Weights of a small transformer language model.
Size: 10 layers, 8 heads of 64, MLP 2048 tanh GELU, 36.2M parameters.
Architecture: LayerNorm before each block, learned positions, biases, tied embeddings.
Training: a variant of Muon for these matrices, 830M tokens.
Each number is 128 + 24 x the weight over its row's rms, rounded and kept within 0 to 255. Layers, rows and columns count from 0. Numbers have three digits each. The size before them is the row's rms in percent of the matrix's.

# layer 3 MLP down (transposed), 2048x512, rms 0.0325, rows 1579-1600, columns 448-511
096:109131119165101115118140124119096146106119148117180097143142122125178135150140132084133136073187129128121096113143150115158118130112066104125165141145085129136171096141146113128085114109126120
104:119112137154133144146134105109152135105156085106132145130135116096139082122122108141107143140131079110140084168119111165112125152149117145119133137124154101084098101122125170137117153177148110
099:159072131143101102103095129131095129143128152101155132116082142107110100131080143160122153128105132111110137127125133134151114111120152108156113102131139133109154130123094149105125145120134104
101:108134147106157047134128143142138130135150111140128127067124152174119100104109087099150156083153116147135095137135118117116118093109159140117140110089166135114102138113122186110147081110141151
094:175171141139119146092112120123144107166103069131123133136125123152164102144109115134104123135098115120169147157158153101113073133148119127141115104126098130121166157119132137135130137105121092
104:135092107137108100103143142155120125109102111155071161098090081155132133112117096119152098152103140149141112122142133130139132113060118146134172127156154168148096165119079063115180107111135089
100:102153114116113104066133119100104067093146125114146132138148106111126116133142137092071120132115163145071154092152124121155139116114185133155132123113122118128140136194092142112147103139144114
094:116134122116151077107136089113150138136141118070174158157099101098099129135105086116139132132134120189136078131132127118162143146142129086160145123107122125114131132136127141098106134121154149
090:132125103124131123146153085107136166083100139081148135140145132101133118115115123102116168105122119156139137117142132158123117133145117123096144133154125152163116107169136150153147125091116128
092:129128140147139157126137128120185122156136137069144110094079127097136129148162135126118113134131133095153126119098139150122165153129146141122157120132111138152143116103138118158147120093136146
100:126118135182119077112149123134147138139127117138151123120112107142153146081144116141164143106131131084157113130140156155116175117113163133108169109156107137119153091122125118105107141092164175
104:110127162129134132140118181166140134079151136160113065123143121119132135147158099121126122159109109138106109157134151173132093130120132134125112141130153149090141125110100165127099122143135133
114:110172129131111148121145099136105138107104159098139109109130090136126161129132155083167172090100129129120095122121136131100118106141199135149143112127163098189100143129146107115119147098160156
105:156118070148123102146130141122177174115121144133170105112095132116090128097115073088100132110125182113134081130123145141117160127100127133051126082137092129146169140120080126104094147097122121
096:128128123152133087125142127128095118144148084100127138095174145128074179103126105172097113091113143122139132105123094118133139103139122108164139136089092130116165132150122121138134093166143131
113:073096111130169177106125117174138127119168121114132141087129129091084123139088131156123127096101106144139106090117108156167118142142129144116074154138121136109113118104136107149127158151158142
104:111114085155186091144106106101101167115107096091166143151132144145147151142141130172087095142146092126110105130110082129139085132134103114107104131147113129136115146145126130159130104129159121
102:147111123106106102124114144113122138149104149119122106110128095129132063096126155153110124178150119164124114121122094124157152110107156170132145123136138130127131086124144157115170127105135134
103:137124121151161137138103098080139125177106117127133102136147141138121166076106095143160160150147146141141080148097167137141125127161143149124130118127169142132131126141147131100100126121140107
106:123102127157124161113132166134154149168160151126142157136107099198177117194155160087109100131073067087174138122152135113132135150184127112116117135116120146114153157104092137166080149149135150
091:137129070144147127143117162168139058091172135145164103154129109099078090157149174122092067129118140110076099143115119165128130103143159127143164125138136175163099149151108135158134161145130094
104:129099116133117130168136154103169081096137073150099090096137111106123118095149111063140149166159100130113151134116109104098132126103136138119114130132143142126168138122127082156140124132099128
# layer 3 MLP up, 2048x512, rms 0.0325, rows 1580-1600, columns 448-511
100:126122123117145174147134105136149159088182146139098160132118158126133106142108114141107132106095112115109112124126120145134112136120153130146170145152113126150133109130064129120115096102119124
103:111152145164130151129148149132138098100090141156129190099150154131091140110155181118132135109111146159106146112106106109124121108142106127095148160139113114147118098148131140142152125145153124
110:152098085152143090127112136144116104148110147153178133086133151122101102128132108171121128065107115120125152106119158132148118088166132123143121112081138159133147127107059130095153122126118151
099:122163064122158140124140138113117139164102160154127131120128135091115139133149151172065160111100101164129053135112099130181137102139145106082143155123167202144103114110149136113149113130125132
097:098126088110102116134125140086163173137098141133156093129099093099165131122114111141121136142155087132143124163130136100117116160155115101132148132138138121093198149119115159131123134197137141
103:118122160141112149139150110145133089110138167132127106109131119157112127120111139124112133152121131179094099079138112143126151132137118148117109144164134158150108128126148109083163127107110133
095:092155104107129110112093183113129152159160128121143183080081127083119144166124173145151105103153119142084147096110137095123155083133095110146169154148145108114098124110131141136128091115131128
096:144119085122149134123087137113141105155115142143137120135097188178098152132124164169113142113164109123106130128097120097184143118146124093120162129094143106132166117134116137115138110123137123
094:132122111114157112114120134080155166129103103126111126114116164151154090139110118134095156131127114143155148136122174133181120140150140117085131138150154162170121119117113092135166105135129137
095:100167125122157165143128096116135139137158112115131065087163152131143108113142104122170097135127138116146127153138098130092108141166113117131123107068129158145104094120137155146092129133151184
100:104170087136101163113141118146171117159127112109114117158129124157086157171134130124125108143088169166083115195130129107145155099102107129147133094125140144127122198144166144147115103136134143
115:088143180111123106152137129124113131096167126101143112161104114179140170119133166082138139108121102151117124133134178126129139144103139154091145138123131105126151132121155142151085140156127161
104:132073105155169115146142130149123119125112140099122169171153158117135119141122126113095154151135105092103111154131122140111085117121160118171124125074149118168073040137123137109155095132102104
090:111095090090111111079174122162118146127178129143134130131109115063169139157123131122121140132101116118145130157120138145127130090138084137142138166105124133094131182146132157177144170083139103
106:107125100099172104099165162097136133102126121160129114147133127170078133129116143117158138113122112134119154113124148127159123139125108091116135153101115104157132151116161141162136099122169132
105:144144135153121134133086124166125144149124082129122092141149126139113104105086162085138132107075108116117153118159161160152129147127119101170139152134098094139145122156106167105131124106135137
111:117105117116120109115150156108159107111119157124108097131140148120126109139157124145140161133085092145103107122086119108151168085122105111110112164094131134104125091126125169128145152133138089
110:144168103182144099122134163167136116135136144149104092127118142106128168159142168109131135125126129146166116123115123140128134121126118156084105100128083129140145125161137090153123164108093160
105:169153152101136114107131141112122123127137164137113096086130173090146121106109144151118134118116119093106110154118151125135123125150138117160132116089173125131126101147129107139126152118110111
089:145172131144107105104162141154100083080167114119125106126168107152088116101143120113115151195155118120109114074117135136145152130162129142129147076117145161150154112118121146135100093151139090
104:116104082136142138142112171130164092171086113091104112138129130118159132101126095119129154147141117134128093123101114127133147151143143099141098155157108105128148099133114149103089108141135115